{"hidden_size": 128, "num_attention_heads": 6, "norm": "rmsnorm", "positions": "rope", "rope_theta": 10000.0, "attn_scale": 0.177, "bias": "none", "init": "normal", "beta1": 0.9, "warmup_steps": 206, "decay_fraction": 0.287, "max_seq_len": 512, "train_tokens": 219600000, "dataset": "wikipedia_en"}
Each number is 200 + 40 x the weight over the matrix's rms, rounded and kept within 0 to 999. Layers, rows and columns count from 0.

# layer 2 attention query, 192x128, rms 0.232, rows 7-25,39-56, columns 0-127
255,243,249,224,187,256,195,141,160,200,271,207,170,149,181,223,226,168,213,156,191,244,213,244,119,151,171,239,217,211,241,189,227,147,125,203,171,169,190,202,257,198,242,289,173,163,215,153,217,145,115,205,109,136,183,171,294,217,243,161,228,181,221,141,190,205,164,190,186,249,152,238,197,165,222,168,203,176,223,216,205,165,205,233,214,154,249,198,156,203,139,92,249,217,235,181,190,198,221,186,223,244,162,229,257,199,261,211,191,152,220,229,228,205,240,215,171,219,206,180,228,146,204,173,195,134,118,176
124,193,186,182,297,188,254,260,194,221,171,159,154,210,198,171,207,156,205,252,248,222,225,285,191,264,182,198,184,169,207,214,164,162,209,200,198,103,245,143,158,150,171,237,213,291,215,163,196,260,129,161,180,131,242,172,142,254,192,203,220,222,215,249,142,178,197,138,190,180,161,194,220,200,170,201,244,248,238,205,152,185,261,155,210,194,242,159,192,164,145,255,243,157,253,246,205,246,141,162,166,147,121,176,237,105,167,160,207,218,210,250,211,113,128,217,216,184,121,243,200,236,182,228,202,182,226,231
212,209,236,165,234,225,226,146,183,232,267,178,115,201,227,173,185,200,205,162,219,215,253,201,174,189,205,251,220,144,193,220,177,197,144,209,196,226,177,238,225,193,211,252,179,203,213,179,242,187,166,190,185,159,146,186,232,202,218,200,206,204,226,191,232,201,173,209,224,254,144,162,165,177,191,169,193,210,211,217,181,208,182,192,204,169,214,220,161,200,197,164,238,176,255,205,209,159,231,194,175,223,208,232,185,206,217,170,195,167,247,248,226,185,203,208,186,230,212,208,215,220,227,121,163,180,209,195
213,217,204,267,238,225,235,227,268,153,204,221,310,231,240,238,250,222,170,228,214,285,258,178,121,215,228,139,194,184,238,199,241,137,193,162,214,259,212,148,287,165,116,191,244,211,190,160,214,182,196,231,171,163,219,142,173,214,165,218,157,191,209,185,169,232,195,192,207,184,179,217,197,273,165,170,217,233,182,183,158,138,228,212,212,173,212,207,231,166,165,245,192,213,157,207,189,237,185,209,230,152,143,182,184,123,219,171,143,189,194,227,202,176,245,158,183,195,210,195,139,189,239,299,210,264,195,239
134,193,141,181,196,156,235,262,227,194,174,182,232,222,218,189,186,186,245,226,184,182,135,295,277,265,200,196,163,206,165,197,181,258,264,181,274,108,219,176,196,193,182,188,192,254,208,222,178,303,197,178,253,291,265,222,140,219,166,250,136,152,185,238,177,199,222,147,200,127,224,228,216,199,169,231,218,206,192,190,183,177,230,211,252,228,230,170,233,176,185,280,237,180,223,194,217,228,111,146,124,156,133,154,181,168,197,267,194,227,159,200,169,153,192,211,178,159,183,231,203,219,140,301,225,191,233,208
130,195,284,157,158,186,220,220,200,168,232,235,174,155,170,116,236,193,241,242,191,76,190,304,201,229,180,223,178,236,294,151,243,183,194,191,185,154,162,176,150,254,264,211,129,216,256,194,168,180,188,177,212,195,213,217,142,213,175,201,216,180,147,196,175,175,137,190,226,195,245,224,272,140,152,243,177,230,182,230,291,176,188,170,227,217,207,141,206,182,188,244,178,184,195,83,136,265,193,257,113,238,208,195,182,113,271,205,179,253,205,207,241,246,234,214,216,203,221,227,121,185,240,225,253,194,150,209
106,222,186,233,186,172,243,222,245,248,193,216,227,203,237,167,227,166,197,183,161,249,185,239,272,234,244,151,206,144,192,202,180,201,180,189,281,159,219,144,176,204,104,243,195,264,187,195,164,280,186,160,222,207,275,220,201,190,161,209,160,150,219,216,134,191,214,166,159,195,191,240,187,203,198,216,293,231,217,182,210,152,229,235,305,211,281,188,236,165,167,313,237,222,220,229,207,224,193,108,97,133,149,196,160,177,178,217,132,240,125,272,198,158,208,159,161,181,170,218,203,200,230,266,227,143,220,243
180,214,238,159,196,202,148,187,138,177,180,281,178,223,207,180,208,209,181,201,212,178,174,223,257,182,172,203,178,269,163,210,203,197,194,176,169,172,284,208,226,143,242,155,212,183,206,198,238,163,208,168,203,163,177,136,233,202,230,228,231,190,241,184,242,209,205,176,213,237,226,205,183,193,214,241,218,175,170,206,180,209,198,189,184,209,191,277,224,186,191,200,201,188,264,233,248,162,214,255,182,271,205,210,169,176,231,219,204,192,241,265,184,147,237,192,183,144,227,174,194,178,153,187,210,183,232,136
254,171,239,221,210,221,196,182,246,213,261,219,187,170,173,262,184,163,138,142,233,279,294,131,161,166,203,226,269,133,216,146,276,182,117,232,205,294,213,224,280,190,129,286,161,153,204,157,231,147,201,209,194,191,143,147,277,159,182,190,219,240,153,151,212,250,144,246,202,241,141,180,220,180,202,161,206,174,212,190,176,180,206,214,209,181,212,199,175,247,237,150,205,180,206,212,179,249,227,198,232,200,232,227,185,196,221,153,120,134,143,226,210,262,308,207,182,260,252,125,182,196,295,154,179,183,165,239
223,217,273,207,263,166,218,201,171,218,234,214,210,216,201,223,142,197,154,175,272,195,268,154,211,184,159,312,189,204,178,168,191,229,133,208,183,224,142,197,239,127,220,276,160,199,217,165,279,212,221,166,223,199,161,156,259,211,230,200,205,211,235,169,214,209,188,213,190,224,167,202,231,209,245,201,189,170,212,193,260,218,201,213,192,217,253,295,107,222,202,157,218,175,227,267,210,201,246,226,179,209,254,231,148,211,262,172,136,160,211,285,202,301,251,158,256,241,225,159,149,186,202,152,107,219,142,236
254,213,200,240,233,231,220,142,208,143,195,216,208,165,228,138,286,243,214,196,108,183,81,171,243,176,222,168,214,175,181,202,181,165,198,225,233,167,164,167,176,272,211,176,213,216,190,226,232,151,263,223,211,134,171,153,201,210,175,183,253,204,226,249,157,239,153,210,205,181,188,189,165,179,195,238,207,223,174,216,200,202,232,127,222,205,226,207,238,176,198,334,193,194,244,165,194,256,205,222,154,218,234,176,105,190,227,190,201,250,162,227,207,174,127,202,157,202,183,176,100,180,238,279,211,186,211,230
208,191,179,224,159,207,182,223,218,232,164,198,198,179,208,197,228,165,206,190,155,192,194,213,216,168,170,177,173,204,208,212,213,217,228,176,194,188,178,207,208,224,170,193,176,203,190,224,227,225,182,193,204,194,227,263,174,220,181,218,145,227,185,208,204,190,242,195,155,178,215,205,223,194,218,217,222,222,184,211,191,200,209,180,218,190,197,226,199,192,191,223,157,218,173,170,199,157,228,192,219,186,198,149,178,225,169,235,256,207,191,168,196,178,193,219,173,199,208,226,183,197,185,251,218,169,199,215
53,217,186,217,216,103,235,343,142,159,60,210,264,322,180,130,190,206,288,336,233,132,105,335,213,328,189,153,81,257,178,266,111,254,296,195,227,81,198,125,172,119,221,133,239,290,235,269,135,348,275,90,230,287,248,149,117,210,240,249,157,167,266,314,227,247,298,87,156,53,301,260,252,256,237,251,255,219,132,231,212,208,185,230,263,321,220,164,346,92,116,264,180,203,194,210,203,208,86,117,81,227,129,206,182,158,233,283,219,284,183,243,233,98,189,126,231,151,175,249,174,307,125,265,156,298,219,185
220,163,186,208,175,201,180,213,209,265,99,89,127,188,126,248,212,105,225,210,169,186,330,307,196,160,99,168,219,165,228,171,182,304,225,155,102,167,257,234,214,103,194,155,235,160,190,238,195,175,178,187,206,261,214,210,121,174,160,228,258,222,191,247,136,153,197,234,214,189,218,161,252,165,127,141,223,185,171,170,169,182,284,214,110,152,180,225,183,236,207,220,222,155,217,109,235,185,235,276,201,176,162,99,150,231,162,166,317,205,223,196,174,228,217,236,271,263,180,269,241,183,175,237,191,219,245,210
153,241,184,164,158,239,166,145,233,215,204,198,178,209,316,232,190,224,168,170,138,295,219,150,230,238,271,240,170,162,169,270,155,225,200,202,233,190,138,225,276,241,169,183,165,188,170,195,182,224,171,194,224,167,235,322,158,158,254,177,191,165,245,183,224,208,204,249,188,203,173,259,113,206,228,237,210,163,148,250,319,263,193,203,257,200,253,206,188,169,202,174,180,222,237,204,247,169,145,156,192,150,245,138,252,321,217,228,166,162,313,201,292,116,227,192,297,267,244,168,242,181,188,156,165,187,172,187
290,282,187,137,187,198,288,214,183,255,175,254,157,176,194,234,197,138,220,183,137,185,216,180,200,150,128,167,210,183,256,122,253,201,253,165,185,226,228,204,159,186,213,227,260,229,191,183,222,207,229,154,160,242,189,147,210,176,126,219,203,169,186,184,185,197,187,188,187,192,153,174,189,222,254,153,236,171,219,215,197,108,225,197,222,191,168,219,226,213,227,206,126,206,162,194,128,203,199,187,99,277,194,204,96,168,170,133,186,271,199,198,214,197,191,181,149,161,175,232,204,191,164,186,216,159,206,181
322,291,233,194,50,211,185,222,208,265,175,246,172,161,173,220,189,175,236,158,219,182,234,148,254,203,159,180,190,182,239,90,240,180,207,158,135,158,210,196,113,178,191,228,235,212,164,172,196,78,216,199,181,223,190,208,132,194,179,211,280,163,218,113,255,194,215,231,171,181,242,173,170,214,255,169,213,123,168,210,249,181,201,165,276,192,233,240,179,210,216,173,143,172,223,228,118,175,186,203,140,338,177,162,118,287,201,117,310,249,238,223,163,164,277,205,193,181,234,206,143,240,152,207,246,147,170,152
159,143,206,188,149,211,234,198,187,247,267,110,154,165,177,135,130,225,178,209,202,110,289,220,202,203,89,250,224,274,225,208,183,211,189,218,72,241,233,159,195,250,206,126,157,184,175,196,190,300,88,167,171,171,243,260,149,177,191,243,170,211,175,177,212,199,214,224,186,211,152,200,182,195,165,225,157,285,177,245,114,267,211,110,119,179,214,176,132,202,168,199,108,182,219,160,192,159,276,277,230,212,156,254,220,179,195,209,243,208,238,118,268,228,205,264,247,205,181,260,174,126,191,182,194,130,160,163
189,211,165,186,294,228,234,266,154,218,211,217,201,186,154,251,191,174,253,236,261,158,202,283,131,216,224,225,132,257,153,189,262,214,204,232,145,185,136,207,203,176,250,237,154,202,247,176,237,236,124,202,207,209,147,234,194,219,223,183,142,181,140,173,236,130,227,144,212,149,141,167,250,199,125,165,147,192,208,202,111,88,133,236,151,207,144,241,180,175,143,181,258,176,157,227,140,117,155,198,269,177,123,245,310,109,220,233,249,127,199,183,168,146,193,244,92,136,207,263,205,232,190,141,211,235,176,219
213,244,255,193,203,219,189,189,178,189,225,180,129,174,195,183,284,158,172,176,179,190,184,218,178,168,199,136,209,205,221,204,230,209,157,169,161,242,232,194,200,225,229,249,151,164,196,159,192,202,231,210,169,202,185,199,208,234,206,156,230,176,207,186,207,192,154,247,198,247,163,227,126,188,181,164,251,204,210,200,250,202,213,205,219,196,239,190,172,201,202,198,231,159,205,203,171,223,213,289,136,232,195,253,188,249,249,190,205,194,207,255,242,206,186,185,209,190,197,225,235,160,175,177,235,174,192,175
95,148,201,198,236,148,298,249,174,228,219,189,170,239,262,95,166,243,192,269,178,203,190,267,309,240,239,157,134,243,188,170,182,166,195,261,163,113,235,181,172,197,176,223,183,227,203,151,257,193,89,165,212,67,244,137,141,323,227,225,287,138,250,282,167,263,181,133,149,151,177,241,222,238,261,243,252,225,183,232,184,288,252,170,187,212,175,190,195,124,227,235,211,120,287,254,216,256,163,222,286,203,211,155,206,194,164,173,124,260,241,238,230,115,181,154,231,209,107,131,142,230,214,218,122,185,147,237
225,219,206,145,239,238,165,162,169,216,224,161,158,183,172,227,245,172,199,163,225,227,193,166,150,162,191,180,209,180,209,210,190,207,188,159,184,231,193,211,167,226,238,194,184,187,188,187,217,179,206,204,181,228,158,230,221,208,193,143,219,216,220,193,178,160,140,228,188,232,168,179,163,180,180,170,152,227,213,197,172,216,209,194,210,171,181,175,189,215,186,177,194,186,188,249,182,173,233,200,200,182,229,212,224,197,207,181,287,191,237,219,176,195,201,233,190,191,188,204,246,190,252,170,210,174,223,182
276,226,153,233,232,247,187,218,247,156,191,249,285,212,176,283,240,237,188,218,210,229,238,241,161,193,227,168,198,234,200,164,256,236,185,155,209,287,238,166,304,186,250,233,142,152,193,196,172,295,237,217,216,252,191,210,176,178,196,227,132,244,175,175,240,204,193,231,190,194,231,217,146,230,203,243,151,233,172,211,222,141,195,234,207,195,240,254,284,186,177,189,247,217,181,145,197,215,162,203,219,184,196,236,236,169,200,244,198,140,300,153,279,260,193,193,191,200,244,152,168,178,195,208,183,255,267,216
172,165,158,213,187,146,282,235,220,165,159,196,221,244,241,158,171,224,199,283,187,156,202,216,271,273,217,195,157,247,148,187,240,238,265,217,272,196,225,199,231,216,198,188,191,231,233,196,200,225,221,210,270,218,253,193,169,229,192,264,175,196,220,233,197,255,261,184,185,159,240,213,226,232,202,219,215,202,185,219,217,204,173,188,195,230,179,199,223,173,213,259,187,211,227,158,200,224,186,184,233,206,132,125,200,209,186,270,142,243,184,184,182,176,198,166,245,186,216,202,173,252,154,235,166,221,187,239
173,219,267,226,220,219,214,157,203,214,248,206,102,184,198,161,181,136,164,195,222,186,256,128,255,198,162,286,216,203,214,188,214,195,206,193,241,233,192,188,280,234,149,247,143,195,254,144,167,153,213,191,216,159,208,246,187,148,167,220,176,190,213,211,207,212,211,191,244,244,167,218,234,180,163,207,260,160,248,206,244,154,220,209,212,175,227,192,144,214,219,217,182,178,217,125,195,210,232,239,144,251,180,194,148,209,256,202,106,202,191,157,183,225,273,193,197,213,195,275,151,192,176,198,209,142,133,216
125,147,197,209,203,165,244,234,204,229,215,173,252,287,228,149,156,193,203,229,197,180,233,242,230,251,231,233,192,233,153,214,184,179,194,231,197,164,141,166,209,222,231,210,197,184,210,181,244,277,144,161,248,183,257,201,185,227,238,240,156,187,251,196,155,216,245,147,173,188,216,202,176,216,204,249,168,250,162,210,222,202,174,205,208,246,260,155,249,149,169,270,220,180,213,171,193,248,171,150,215,187,132,154,245,167,178,206,201,228,175,196,276,190,191,152,209,210,175,230,138,237,203,187,123,202,99,220
200,212,191,166,180,197,171,214,180,213,179,224,187,188,182,209,239,185,192,216,235,205,175,242,243,183,146,150,178,220,225,198,185,203,226,181,163,179,283,222,175,222,173,201,175,220,189,203,188,188,229,192,203,270,180,147,232,221,207,141,229,173,245,214,231,193,170,232,239,218,194,204,198,183,214,170,198,172,169,198,142,253,172,169,186,209,166,222,186,197,205,191,156,192,196,229,217,194,195,208,195,225,239,239,181,204,190,165,213,195,201,280,183,189,223,189,216,166,209,187,230,185,201,197,223,185,254,163
247,136,200,162,267,243,181,134,195,211,245,199,190,126,114,285,205,141,129,112,259,267,286,102,105,124,198,217,323,132,257,192,321,188,140,143,214,259,260,209,168,139,198,241,150,121,200,239,150,200,196,248,193,142,144,186,259,88,188,115,150,248,130,109,192,141,173,277,254,315,141,154,200,152,138,152,172,214,290,177,193,169,160,189,190,134,274,181,183,291,175,171,205,193,202,195,160,161,180,204,245,158,209,257,240,172,195,198,175,106,146,164,150,303,232,271,155,218,303,280,217,127,291,188,321,169,249,239
249,219,211,239,152,173,184,254,194,282,211,191,164,208,149,213,157,143,163,199,256,194,222,242,121,127,194,146,205,242,208,171,220,182,199,220,179,221,251,152,114,161,270,246,110,192,192,238,194,250,233,167,221,263,147,226,238,189,188,149,195,222,167,186,264,207,194,211,223,244,145,204,196,197,195,172,183,148,185,184,204,209,160,260,197,159,205,238,211,264,177,187,243,189,224,281,173,191,199,197,208,188,170,288,234,162,212,240,244,143,243,218,232,318,158,225,208,206,169,184,267,187,195,186,264,167,249,192
228,230,153,208,268,216,221,183,245,182,182,149,189,178,263,219,220,159,235,201,188,229,137,201,213,195,214,228,191,206,156,183,215,169,251,193,202,229,199,206,217,223,257,233,149,178,207,195,236,218,231,262,242,229,223,196,169,205,159,213,151,228,212,194,174,191,222,193,208,148,204,174,193,187,186,234,223,218,224,183,219,186,254,161,166,213,219,221,208,210,181,257,206,214,231,169,216,229,206,179,202,203,189,149,170,203,242,250,214,241,232,176,235,188,142,203,174,197,223,202,179,203,205,245,155,193,262,185
193,193,197,220,201,201,161,203,233,175,207,214,189,188,181,198,211,195,210,192,177,204,216,184,215,181,222,169,209,199,200,224,227,215,197,181,247,211,188,201,193,195,207,213,206,185,215,228,197,189,163,207,211,205,214,218,191,175,188,191,185,219,186,174,221,219,220,222,197,199,210,199,202,163,206,208,208,215,192,193,224,182,199,207,225,207,206,240,190,202,199,230,193,216,167,177,186,201,223,193,200,200,189,173,188,235,196,196,176,200,184,223,185,214,183,202,222,214,226,198,178,186,183,227,224,215,206,197
113,184,219,281,139,58,325,364,120,182,120,236,297,374,304,49,173,306,256,411,232,105,154,314,357,378,194,167,4,356,138,200,89,247,283,358,178,45,151,92,219,162,140,168,272,300,277,135,257,205,205,59,230,167,304,99,53,355,321,376,217,106,352,359,181,347,282,26,90,6,262,338,267,364,331,302,256,217,61,282,165,316,184,218,160,340,118,147,355,0,193,262,146,188,232,202,264,215,138,224,194,301,204,148,145,139,217,260,155,343,203,315,244,23,219,49,269,192,83,144,87,344,60,234,0,351,51,196
115,186,155,156,134,190,124,169,230,180,168,123,157,159,120,203,252,177,177,191,201,167,307,192,250,145,98,96,234,223,198,214,204,229,244,150,201,192,240,258,153,163,190,191,194,179,259,286,206,144,169,211,230,256,190,213,104,184,178,195,251,180,231,221,168,183,232,251,182,190,194,161,209,142,176,148,190,227,214,158,214,171,208,123,192,158,156,202,139,217,160,271,199,174,191,134,209,137,240,249,280,166,148,116,187,289,151,148,258,245,239,184,205,236,182,213,269,219,207,218,171,201,216,212,224,228,188,191
157,184,179,168,208,253,173,163,197,134,223,156,190,172,209,206,204,260,191,158,138,220,155,181,122,218,260,287,192,208,178,209,207,253,215,182,218,224,178,266,248,261,296,155,208,189,224,198,185,245,159,231,219,182,279,251,246,217,219,200,213,211,197,202,188,162,198,204,140,219,177,245,214,184,189,188,71,181,184,204,225,195,200,143,258,163,209,167,191,185,186,204,224,230,204,215,216,123,226,161,201,103,204,122,245,201,221,241,219,174,231,187,214,177,203,244,206,193,219,217,184,160,239,158,194,103,177,194
167,209,262,213,182,161,209,226,193,295,210,248,124,206,200,165,187,166,214,214,181,158,237,214,259,167,166,162,166,201,244,201,249,214,211,206,158,177,229,202,225,178,177,231,176,222,193,193,213,157,228,146,195,234,200,140,188,162,137,201,247,192,227,176,235,218,186,198,199,203,206,194,228,217,215,123,255,155,235,182,195,223,221,181,215,232,161,224,200,202,234,152,125,152,146,174,160,240,178,226,102,269,151,218,114,214,167,111,208,209,216,240,183,192,210,181,156,274,195,160,175,251,174,184,213,207,207,186
246,245,197,185,195,173,212,234,187,216,142,287,239,197,206,169,191,224,208,183,129,122,179,219,247,222,257,168,170,203,210,180,276,131,187,171,202,117,203,193,148,156,236,217,179,220,166,133,141,166,183,165,144,104,155,198,145,218,166,250,288,234,174,191,132,152,213,210,170,190,269,256,244,230,260,192,152,224,194,196,207,204,265,241,245,188,190,169,218,239,243,182,207,192,178,214,162,205,223,204,119,231,236,192,172,162,218,152,230,166,202,231,161,210,245,204,169,208,233,165,168,165,144,218,224,193,196,230
198,191,195,165,196,183,206,190,249,224,255,226,206,235,199,147,146,188,202,223,261,195,299,258,213,190,156,175,199,239,164,211,161,214,214,245,181,202,120,203,180,258,248,172,167,253,173,173,130,272,126,181,261,154,274,170,160,177,184,243,212,195,166,197,256,240,233,173,162,190,222,182,207,148,246,190,158,182,209,225,110,142,213,161,266,207,211,204,202,175,178,175,211,133,226,212,128,257,238,173,214,219,131,187,167,252,131,210,209,236,201,251,243,175,203,181,209,217,165,215,183,213,224,223,196,186,182,177
# layer 2 attention key, 96x128, rms 0.237, rows 7-24, columns 0-127
210,273,190,207,184,263,207,160,228,272,191,170,229,191,233,217,106,151,208,171,231,206,265,252,204,211,183,272,244,211,182,215,251,152,175,189,233,237,132,201,207,234,178,213,219,204,196,240,233,217,220,235,250,243,245,254,223,104,176,248,172,196,150,152,197,171,217,204,260,155,234,148,192,175,194,237,149,219,225,142,216,141,182,268,219,176,188,233,136,241,247,113,240,269,171,146,236,188,151,154,240,98,151,223,253,184,206,247,217,218,150,172,168,235,193,271,338,134,234,226,169,178,127,177,188,163,226,225
204,226,194,232,170,167,193,261,179,212,207,224,219,230,191,194,220,222,217,229,249,209,160,207,215,242,217,187,162,197,186,212,191,204,217,224,190,159,172,167,162,239,243,196,157,184,226,220,184,205,202,197,216,251,174,201,201,221,232,211,188,184,241,171,212,224,220,186,183,153,213,231,232,206,241,225,157,206,145,237,234,232,173,216,227,259,200,162,250,175,141,160,172,191,204,224,165,218,207,227,170,258,207,232,177,194,235,201,200,209,181,212,223,196,209,161,202,201,200,187,198,193,202,181,195,279,225,145
177,185,183,193,213,256,229,134,197,200,219,124,181,163,179,198,165,133,155,139,132,237,272,223,210,179,147,211,273,138,182,240,235,174,159,168,180,242,114,229,182,170,239,215,216,181,165,235,249,90,182,266,163,120,191,210,235,222,192,201,244,227,174,178,196,202,173,198,209,240,136,176,222,155,130,204,141,211,195,175,234,205,181,234,194,154,189,257,175,252,227,174,202,232,233,219,267,244,168,187,324,102,196,187,281,129,192,188,132,189,169,220,219,260,205,257,260,166,181,122,126,153,213,199,206,185,219,265
206,166,240,214,198,183,233,197,158,221,240,224,216,238,153,176,221,231,248,180,206,181,147,202,166,199,270,210,147,144,188,253,119,177,259,214,135,170,258,171,201,213,208,263,236,202,258,193,220,148,161,234,264,218,190,163,155,206,243,198,254,252,180,225,156,111,249,193,222,236,250,217,254,202,165,200,134,222,161,239,248,175,183,203,213,222,181,183,216,203,183,237,194,187,124,167,217,172,150,196,175,243,266,258,216,215,234,293,247,197,203,280,186,173,240,189,148,271,202,225,252,205,153,154,207,218,82,234
193,211,199,173,202,151,178,276,196,230,200,263,235,247,165,184,214,233,243,251,233,213,146,186,208,231,224,125,158,206,186,245,231,198,230,216,174,167,233,160,124,250,176,190,193,195,215,184,164,216,216,151,233,263,219,170,146,186,230,189,213,194,228,189,201,213,203,186,199,183,224,199,237,180,250,212,242,198,165,267,182,174,193,226,243,260,230,146,252,155,169,209,174,177,202,179,118,172,219,170,144,256,189,204,155,172,222,238,210,240,197,179,184,176,201,167,145,208,177,232,188,221,191,251,235,180,185,170
235,299,219,200,190,154,202,222,68,142,207,250,198,190,203,203,161,255,199,156,178,200,88,226,158,266,253,136,226,288,231,184,180,266,210,254,153,179,221,163,143,158,166,220,149,267,188,188,214,209,185,134,179,235,118,230,193,146,141,236,208,83,250,174,178,223,233,153,124,110,231,188,224,201,258,175,301,122,221,160,154,261,205,223,176,237,224,222,233,182,159,161,170,242,165,301,136,182,166,148,253,230,175,243,154,238,242,198,239,217,157,215,179,212,161,190,197,245,171,147,201,232,200,247,202,285,258,164
206,195,226,195,195,171,208,234,164,223,215,253,215,231,161,173,181,232,243,228,209,162,176,207,193,221,194,203,169,223,183,183,198,177,234,197,170,216,222,180,131,212,230,163,194,178,235,213,161,143,234,234,189,222,206,148,183,217,230,144,232,195,223,204,197,197,221,181,218,190,192,231,246,202,221,192,204,157,204,274,167,182,169,185,156,239,212,130,199,200,169,222,192,170,175,173,182,201,213,211,182,225,230,209,173,219,181,231,202,252,265,209,222,180,224,152,144,208,167,225,177,187,185,205,226,229,183,169
222,247,188,127,184,305,127,162,289,230,310,96,181,167,273,274,200,172,166,128,159,204,254,111,156,169,140,255,274,232,230,238,287,114,141,234,235,240,130,264,234,164,205,247,210,143,172,220,299,191,137,246,154,173,179,279,259,168,153,158,124,210,61,194,214,179,165,209,212,276,194,149,136,113,180,209,214,279,261,108,164,184,143,195,248,83,233,230,118,259,201,221,257,311,300,137,103,182,238,197,254,105,246,152,289,102,162,187,224,211,198,85,142,287,209,278,251,245,223,237,195,161,166,196,213,82,180,249
185,221,203,205,216,211,186,178,207,196,206,213,195,177,165,204,199,222,204,183,163,200,196,257,186,187,196,195,195,219,188,233,187,185,213,179,170,250,162,236,206,199,239,208,198,221,155,215,191,195,213,188,188,196,207,210,183,209,178,211,197,195,187,173,215,204,204,228,185,181,213,194,175,219,168,197,147,255,230,177,217,194,197,203,155,186,200,217,207,208,192,197,200,217,177,183,240,190,208,190,213,195,184,213,230,219,188,168,238,179,201,218,228,232,175,236,195,210,191,173,192,202,195,187,196,223,175,195
196,202,171,201,261,208,230,158,187,205,214,241,190,209,173,198,163,192,196,180,189,237,221,206,161,215,177,208,221,190,236,214,214,214,196,198,198,235,147,181,172,227,206,200,230,219,143,160,213,209,203,204,155,158,201,249,209,167,150,240,156,187,153,192,214,181,204,217,162,202,216,181,182,208,157,190,135,253,226,196,178,208,223,155,164,197,168,172,187,190,204,226,191,230,165,127,252,210,251,211,226,201,191,209,232,197,237,141,204,212,209,182,155,192,223,246,207,229,191,187,231,224,201,227,159,190,181,202
200,154,125,203,215,176,198,305,159,149,223,228,285,277,236,187,237,263,180,232,129,166,183,101,226,236,181,109,138,141,202,204,262,205,203,273,272,108,231,118,155,221,233,118,197,232,228,306,189,170,214,219,240,166,265,146,257,218,268,136,217,141,251,173,203,195,185,151,67,208,179,183,305,201,186,194,223,185,153,310,214,228,129,165,249,254,288,173,223,165,224,153,195,177,210,219,186,123,112,193,241,229,209,119,152,195,254,295,145,188,224,186,143,139,165,114,168,209,245,215,149,247,149,257,210,197,180,171
190,175,124,266,190,18,194,408,114,182,103,292,317,397,238,134,211,294,347,404,275,192,70,198,220,347,277,131,0,268,148,201,115,282,342,332,211,55,207,48,177,208,211,94,186,319,273,121,154,279,313,90,314,381,282,137,50,228,299,226,241,106,335,254,235,306,217,18,108,78,308,328,267,322,339,303,244,138,66,391,221,256,264,227,273,419,220,149,359,25,130,293,132,174,158,271,159,170,112,161,7,342,298,182,113,201,331,305,93,268,213,197,242,97,206,35,134,231,150,209,189,360,173,200,104,318,157,26
190,197,209,180,214,205,211,201,176,208,202,191,209,183,198,198,196,230,221,199,210,179,193,185,199,209,197,231,198,206,186,201,221,191,194,209,176,171,231,194,187,203,206,226,196,197,223,201,198,194,178,197,191,199,190,183,193,214,227,188,210,201,225,192,211,177,203,190,226,198,194,215,213,191,236,209,210,188,193,205,189,218,194,183,213,199,203,197,191,203,178,202,204,180,221,196,182,213,211,192,210,214,187,199,199,203,199,211,203,214,210,182,199,178,213,193,209,207,191,199,195,189,203,193,212,177,208,189
215,220,193,258,215,179,242,216,223,266,207,229,241,229,202,254,158,205,184,204,185,275,249,225,201,209,221,92,187,192,208,175,196,158,229,257,198,234,126,205,212,184,244,227,194,213,165,245,166,235,206,187,193,220,248,210,235,212,149,237,243,235,130,153,258,236,166,193,200,206,204,190,172,209,222,229,165,242,172,172,268,209,221,244,271,214,145,217,236,172,217,223,138,256,161,232,199,236,184,244,149,157,126,185,255,103,179,228,187,186,151,202,172,224,163,240,225,204,253,191,250,209,211,248,225,206,244,189
220,166,159,214,115,185,242,230,186,219,158,210,204,190,210,141,230,116,308,210,251,212,228,201,331,191,238,228,166,192,228,181,190,192,248,209,127,189,232,185,147,209,33,120,224,199,259,173,226,106,221,189,287,283,186,181,220,195,245,170,293,186,302,230,187,248,183,190,221,155,200,266,246,158,266,217,267,193,115,281,196,279,177,265,169,251,248,151,221,143,186,194,97,186,225,140,107,238,185,197,170,228,241,197,211,172,121,231,96,258,186,184,216,193,140,130,166,239,199,248,136,203,259,214,215,219,180,189
245,220,193,137,282,216,226,221,189,94,251,217,147,209,257,242,151,197,181,191,181,120,131,169,189,204,200,207,216,228,190,172,189,210,167,240,217,232,196,195,130,203,249,196,292,261,205,207,215,292,248,248,185,203,247,205,221,222,153,214,207,145,141,258,177,184,198,203,220,205,207,208,157,253,215,266,169,223,225,203,182,231,161,196,219,175,220,242,229,248,140,264,239,260,214,301,243,207,143,185,237,169,186,234,135,235,203,184,196,192,213,81,125,183,191,258,177,119,201,271,239,247,232,208,152,199,208,205
200,182,268,196,150,232,192,154,222,119,276,205,220,158,230,245,223,165,172,205,196,218,185,198,168,191,148,236,214,217,110,207,204,231,249,250,211,201,215,202,216,209,209,239,209,192,208,249,181,214,238,196,265,224,225,163,200,177,175,266,166,161,194,247,200,153,189,225,244,146,147,203,179,186,240,196,256,295,192,213,165,261,210,168,209,229,278,210,228,169,265,202,117,272,185,278,232,190,141,237,274,213,156,216,164,223,217,215,132,275,198,51,206,156,138,224,309,189,179,270,219,194,253,206,205,224,255,176
266,236,268,328,210,198,156,148,144,181,135,227,156,184,285,259,188,224,192,184,220,332,253,131,166,209,192,183,190,133,201,180,167,221,209,225,284,234,284,180,261,211,146,193,211,174,167,115,250,205,213,197,151,247,239,184,181,175,180,205,209,175,208,228,100,211,166,163,175,203,156,168,232,220,191,244,106,127,222,199,254,227,231,264,140,176,219,249,154,214,197,224,212,238,102,211,158,176,270,152,199,164,224,212,218,183,192,191,173,191,192,267,147,193,230,217,176,204,168,172,242,186,203,146,159,243,287,180